{"norm_place": "pre", "positions": "alibi", "qk_norm": false, "learning_rate": 0.00767, "weight_decay": 0.0, "lr_head": 0.0112, "warmup_steps": 200, "schedule": "wsd", "decay_shape": "linear"}
Each number is 500 + 25 x the weight over its row's rms, rounded and kept within 0 to 999. Layers, rows and columns count from 0. Numbers have three digits each. The size before them is the row's rms in percent of the matrix's.

# layer 6 MLP up, 640x160, rms 0.0681, rows 373-393, columns 0-159
092:481456515543525510539515500495439484505508479514457498527494457480494505526481504450525554522461463453515499470499488478498506505596454489530485505487480485505482482514523472504503464467487451486533477518493543462517503496475501493451471510493492496513518514494521484476533511505535512522486522507497530486511509513489518520477508485433487521520512522510516510492540506499490485502495492508490521488549500568458532508496504503517498518536469554516486491493528491471481462496490492
100:486505574464484515488504493502514536466517493511531512496511513520474531499480522492484514527476511458478540527495441485525478478509488526502553492517432461485501450539506470478503508499457510483498489492492545473522500475520496534507487486461508525472531532463497503547522518512512481540494500541530548499519477518491491470540486500500511521475475558521468492495524509495547464475470498471473535488510509493475508473494493465504490490484536513493485519482471507462473477550528503
093:545508471493525487481489500484501516525489491484526484523498481466459512457524493464542509432509499482543506519465542545506502504496535487555498542504519508478510510494500478489517491487496513506473498505530482497472530497479532530468493492521494449523459457511465472465495476512467517524474520485531533485502526461536501471532535522449511488554482494473488478484470516455480486525502497541524506537502509479509490506545509441528519497496461501489517533451476485474483501490519526
100:485560485512519501473501477494480506530483484529488496494547523483439442476492460524503514499522512515526489508516463501497488446556523531499464528528521507508512491514478489535502484518490519528505515503482567491522517500519464511526494469513499535550535539543467513519535513508498496513463477491525469465515541446474509472486499477516496528495478513469513519513541499508512499448470453461510484506533500443508484479505492484498540510463495500479466492509487497524492471524500532
112:511545471504506502486520574485511515492513506555486490488484480494507519500495475504490506504478500514487523493420513522473504506459544512549506496545502514473497480528500517496468539476474511487500530514512497559524525505482534519463497513538488465520464479477493487486497460491490526475472553499482481467466510502511482490479498517487548500477505475489468480456502535523495538449520499535554469467487490519523484474495521513494535462517495504504512548519491463488448542518508507
100:496504505498490514535493477496476500520508468511535519504502570472523508481479505504467501498525486503515548473515483508519518472536503472494466445521517520487484518523488532495523491507521472523544490523546442505481509456546534498456440495504496540528481507497463474490451553552494530511510464483496551497525557529453505477485472527497477466488487504536503464516495517460496535509499489472510512474470474490512496494492510495503517475454493464480503542503488512493473500505520529
096:484523524506503499452517443478512506486531491505486489485469529492543513543461528517514475502521508458501486502544496487471473517466479501517499441472494552498514499533528464502552529550510550493470493448463520509537489451496504501510500523523533466537539494482519475500520525497504465526497495515511537475479458528514486456491512467507502522509496493495499511544478536529542510498460506503529505502503522482530493471485520453480496476496496502479510489430506508486490535513528509
102:516499472470482470521491477499543504457488516482512516449485488537512477532508535551517504508513500478501468442540477461481520542478518516507519473502537499488482543499493475512495491488517512502495460497506468497540470491471499463475506511482496488497485452501489503495459468501514503520522519532466522547470495537505479504498514462515489503469478528508465476503492495519433497513487532466493459501530480471476450489487496525533549520527503524501498475491500462472499487575543539
098:496522528511534480459449488512503527514505466502438478462500490487524459502512508529511501566519478540476529483514496493528481483475480562521480487462504503512501506498523484510517491514475478490504489489522474516493479510529471474534519537500515490548464469486427513529511550478507475525506484511518511508477469523517531508435546478491507512489483520507475509484522507514499503467500484467510500476470513459494489511515501456530550528491473496510573494541523501511500510495495543
106:532517466494495509534457486463466541516490470485492497506503527502462491510497445523503506518507520506486511502523493450508496485444504502500465513518483498481466508524555498437521476486494530539468464544499511542509507535530491539494477514478513503521531502495487494519509461466488535476512519494510522513460483456495511447518501522493480469536532476491479500520483528499452491480479514460480548530507533490455467493489495463509511530526493499463507517503519489460513446533548508
105:493471503489495567489469524508482499485504492468529531477506478488477516521486483461489499569514434493483463495495501517533471519474478508508487501492466519507490516479517490490498506519500528516517494467459551542524498507536522486549483497510496514504512505502515442516514468504512533568496520529481494473536492491520454508516523494513487542457538495483470484469480486467505592499510502511496454518510490498461451505489507523465488498481509484515492531512489448498530529517493504
097:555491507510518526466500516492498526506484490484481459547519522495478469541488490574513469496494525478484495467499527458522540502495499556511512476460490528508487507480469487447492475482516489476437511482493538530530474559531483464487503509463492460474524499497505531494545509508473503525486506498477516511531540520456468494487499508507471483485524464456474548524456483508490491509501523504517506505504455485536474506483480522478516494545475468525495478486507531534490488508498533
106:498495489476509544454483509487539522489547510541510507482487522487541509485472518526488492453478497490486507452491506490507529499440512518486466506500459531472520520479503528518471511476509559552508467513498464505496468519526518481541501535538499492492462536500537510535510475486494526509523490500462525472510495502522497528485544479517479464494518530510510522498508529484469461528469496516482491483560573507490484483451463452497504515483489481514508433476508491497498507496478488
097:512539468536534508474488506440503471536478511527525465473502485461492511498522475528532532531527488499467498496486493457484546513494544485499469503496511510469473518494502495486546475475532564441542486535520512509502472508537527499522519514497511510497500501489540547527487478556501501499487483538473497517506523511524497460522481484503491534493488452466487532460453485519469512473493519455478488535488500508470526458513479494481490524540526503512506526490471517539491525522472487
103:499531516517511512488501523475507473518534490512478527495511481514450546508496518466473507482483494474491492509478497502506502524482513498541523429522456522485527519526496503526494468517497510561506510498494456510513553506491534487513519521527546510511478494479498541528515495513490510499490495522462490489491509476501449543443515494554504528515424474510505561511491514498493510489503490487504521488486491515447451465501505494549477507512468444496485529521514465530537479526476458
099:449503476492475525518516506507494506513447513507519476494507500482445492504471500526500542496538520475511496475533524495493516514487504555459512505551504485458439519520466491510496485499421524493526538472494465503494516498521462528526505481532462533528507458492478518537472508479465483471475530499538491451520508533526515513505490486506454515473489496494509513448494486486505510500528518517491493499479518457523544472518469509458505497507527490506483550492502503565508505501536475
097:458489481501474528483503537479548500473515481495498456488508469546527485509431489494505492463471516490550487497517502520516475531476504508499528486549522537474503495482496506509487460492473480509508474498540492495519463535505440480482536506492539519519520485530505478494526477537505528511488515506478494513459460518538489500478511523509507480499478456503495496552503523462460538522493522528506455510501472536489502481493456448489499453528533487528548466519512499469499505476517545
096:474507472483473444519528513502472530502520478485519561482535501483486508525522519523521516488452447476476488533506520490536487509549515523505507485520489504496540486528456493485526495529492490511465479523506499506490483525530510514507502507521450498493488448535500516485480541523500507524468514505499489500480490501525489530511486488532538534467448507467469507492520492504555478486497445483425523469454512501480461524527539505501517460512518521492519513547508518470505463475522529
100:450540476446554503531531450469500504495533466525518474507485468507537499512519495487464510521533505495502459477525482487502535459496504516515534545533507511481506507520528503490519473467486506480493499526476532480511487515484498489527476461501496515454503500515517542530499524509514486490479496512559492468476519473533481509513482499520496483533532520538523493516537471503480492495481487466477502473502488532488502495435542467476482496521555459540424481474472486516482478507500512
101:477498513523492518514484514522467505497509533533451474504514465453519487492518499510498508502511482479479483494490501524506454505496486508503460491490477524512531489471487453506479494524476508533486536443496526505496533520466499512480494525520455503495511525538503436520531517506504484535562487505486517494476488449544466529475485479507505521508540482481525527510492502467471476518535533468500527562496474503450454500512496498501534554532487475507500475565541537496491489526503540
104:485483474484451532452507495484481535515503478495443472504482498493470506483523492560499500520509468477493476501496534508507525525497488491487525514510504469573512567504519516473541500517504521496532500543503515492511488496516514434522475438504521451483497422509508501506500506476490464485491505496508530466505547527491497489485504480501477508543482465493492500511452519512521526494497498525488540465476454520520504473565496489503488558491526500496494479518493491458502517483500491
# layer 6 MLP down (transposed), 640x160, rms 0.0678, rows 373-392, columns 0-159
085:531509470475493513476457478510517546506520528527510491501481532551534491455519489526485486484506502529477497503520522528511537469451529512448516491482519558473524488521519534510489521517509558557512501503521454466487504512506496517510510492496517500500467518531451511520479487515430494441518463488503492485487501493515481468525497481524491522486478490474489481495469480502545523496485477489522533530502521489516437488529523483446522474507499506482540515488448474531489537498495496
100:521468470543501513515477510474488490470499449545481495514464536527504489506543522503528516447500508475529478517500494518483535467491480466510504460513497527479513504494506476495507500507510533492512511488536463530528517504481452529503484560555533488513484470476516523486492517447528518502504483517524495487485501465474474515529522521480515459518514512515515453480488482523479492516482489486522485497487508489475529522506488598483513438509496485496511488480541523539507490458441496
092:506527560519494474534487460514537490474504472525514474488450524513518501536477500510484489507492491501500483503501494486532521507521471527452486464508465497513481460497491545472490496537507534476522481482505561476498510502534497510525502504448493548477560522502495532493519502500540476529484465467448495556485514545477486536460484492478490510515519527504546526475518465509483527471478508519494445520499464495483489494470469528486464473521520496539478487511513512502489526527469466
105:493524521482471529479512474502535490513459528519486502462521490519522468508480504493482495448451473489528517505496489538487503518505525512546495483485546504547547479497494506515491516478518490488473569513480514523510512543460500512495487519462481508516534507511525507476507542530508517490492519533517455493534463483503517490451546507476513509528512470552470526556490524506517457457494500445498544519458460511454515481446514499469496487502486501513479501477498466492483502470485502
106:504481516477501514539456504486480498465476496504493470468489551523449484483539556466524515404510493509525543491498468449526503500530494486478506517517510530526495530488480522539504491458486487533509476494505485524436488475502511510497499510505509498508479563465523486454544511493515522512529530502489501509503552468490493495511463498502481559486482542498492519506472500535504519457505515473488508480489525539517480485517533460483476484473513511491507498510540519519503513507527531
098:528488471507520453539517512466510500514517522513474498512481502495472509457490467489481485495458480490543528505477524504507539505545472543451500499515486469512519487501507463472529482514484514491471531509502507517500505556490515497509551494492529502470495510469490541525467466454479445473493479509482471497540488530512499486529525493564502472483477498481515508431451531555506510524475543514493495483508502526552465482477507508491487538542522508517483503467501501505478476477534520
088:522492490499520492526558524489507468481499537491488493498517499449457527519550461496515497486467496495534501517487522509518516490495498547471495482515516508463476490502471486550473519512469478479538506512537516495556479512466501507499529485486491539459478437492506503496502519483525504525494493490511441503499507474445513538504497511470521529498485511471556464474514489442484464517510524518481501520513506488473504531516533567504475529494525487537507532525525496499483500460446468
111:496499482523463511502450509421507548507484500526470538493497534477494546496520471484517532489495497472501501472480502522513471494522523462553485474471495507481505500482515520460506510499524515479530511500453499514509458527506511467513559491475487511496489495483515476488544525541525530470484485492515544481497473499531508513546524504541534507490541503494527494493451510468462484502516494520562532504463512481522506529513497431510516472460479510461510504471463475492494525479507500
097:500491472483435535532571514494499506545507467522537550443534495509513489465466488483479501479479515448539488511499517495491490506457483468471507508470465521523514503486494488539513521460523498478549505464529545495507524474489451486482492476533485491489523478478498526483491482515487556498498521530477553484491531496474481506561505484496488467518486483505510514543511471494522482540521518520496508473488496523503529451489471521480504471497536510503486519451510487523492489520501505
095:512477550570485485506499464494501482489488453493515476538484516516497494480515497499525467517515495494503496458478498509493493505524510465540511475485510506445475484480510467457521480491502452465535518456490510497516479484482521533494509516485521472515533485455488534519510519559517520499474517458500533523514497492483542477502542489520460509493459550507500549486489530517519463476496483468506492519528487481497467548494490561511509516509514440510519530483543532530467498488520478
101:489496512493501535483484469528558491488431461496563493484479497490496503480544491491481488513525482514507486464539471526508510468524488509483486475486507484490549529467494470472514514511486492488531519489507493508486529521493511470531463471490546499436462498508506465466547524521547512477505500529494479517480517493531525522542497486484494507485482573510512463494475516482502493499471471499491501539520508527458455490460545557491506478500503509482496520507492459539507535477492522
104:512504497489461514547548462485526475460535479476520459554532525516486467486522566495491485530512484562469536504505524494487460517517521506501521445486489496446529497524492511520489449474507526466500496525497491488525528538521491516495536482507482450492508499530469496521496483529514495489470477472499523525501540501501490490459496515510498548463523516482528490494482541533502509453490472489479525468477494514501475504500513491487432503523498533501524463464513482493483486474494528
104:558501507539505503461491480517519458518525512496491500493493528542498500521493491511460518510539511489481503512526470499500516515523464505505515507469483554470549505523512491487505514508534545427477511481461501511485480505529490515507489493529506494482500466463506486490505554541510490486484471451500512476484533527522470483488503452482467498521495488483512488467461556553555520459440495493514522499457483514472502534530494514515538495486528507500544514463493481535485491488481464
102:533465452488494512521544499477480511500535460513516499440512455508516497514463513487492531459480484486527511511488530501478513499505475478482523503500476475512508446478497525536474478494497507505511508507502498492522461456491504541487541473511463446504530482529447522489529475488531566500508501536497519488516489483520478482498487534506479543514552501566499516547481517513539528473478481530483480510506541522556479508461506483513483519463511498487450525494515502500501475495517481
109:504484498505470512478493498508507492491481516496529492470510514493480475506490521476482521539476482474520467465482495535535460485516469514474441485473498494565498507520523504501478495496526510448520492539527563488517510475528529448483512532515501487523488497476506527496502476488525523506484518517518500499509468509471483552490511498520446516480520502484497496512503506533469528496483523579531527467501537493502468488505499421543541533537520500469477475461503496496542506464523462
100:526483497514536486494503510542463521523515532492513464478419505554491472473536506498537501496529517494450494477467480485491483516477484471464464504524486476512489442529507476500469543526453519520501540517520501511482490452483509510523548472496507440534492501532556513498498518488460526538491525522512498522469476489487501516498519486478491540481498498510474469529515525520491509513553522476520506521506508492480526523493525520491459464510499496531496479503488485458527536503485456
093:494511555505515514546480509477510486475541505518467455503535500508499501499510489537493457466450478486483491509529464484511476491504509526496532535526482540482473491483504512498488485484572492470462487497521506466549503489463494529473473493502486544485512485465499507477486528514476522477494482431567517490489495486506500509549528510450516525497479498486507463501506493444518482498483501527512540532533475498488486543505516485523506535478505528484499533538495487477557455528497493
095:475468500512557504505512489490489507523489476487529496496484514479492540510529500503489505474527492483501522494471521477536545491498497515487493501530482548510456553519466437512520509449514499454512517491532546516522490516482528508513482540465489518497484501516486463533488520484476460534520503533470467534474517516486470451543461536532486492513490482534544501482471498487473514510497479506466473484492513445486514472533502484510530553502491473509512533531492467459497508537492443
094:500490495551501533506513520548517490510489551511493533477470478461477498525503513481486458518522488501499547495482496483485526530468462518506488473441462532488477499491504495482503468549496453467494523504513461508495482511516480510493534506480530494497550518530453492494500474469529499541481509508445461533522501470486462509517535491478494492465472492509479512461464521481486502534479490521504512507506481470494478501555520544544490526516454495470550511538515538501493507503536457
088:511512501511505475502486510533473521511435485502492506506505540483498544483480494489524554485514497515497502497466471481497529576455541522490548502487472475481533524507502479510510476480480513499521498515509526452482502534520464491558473488470511497471537485500514491478527499501491525461510471518508460513495532478516527479554500455510495507484485551531490466477476505453507505499466529452522498492520514507499522542499485508518491482446520512468508514450530446539466503493495506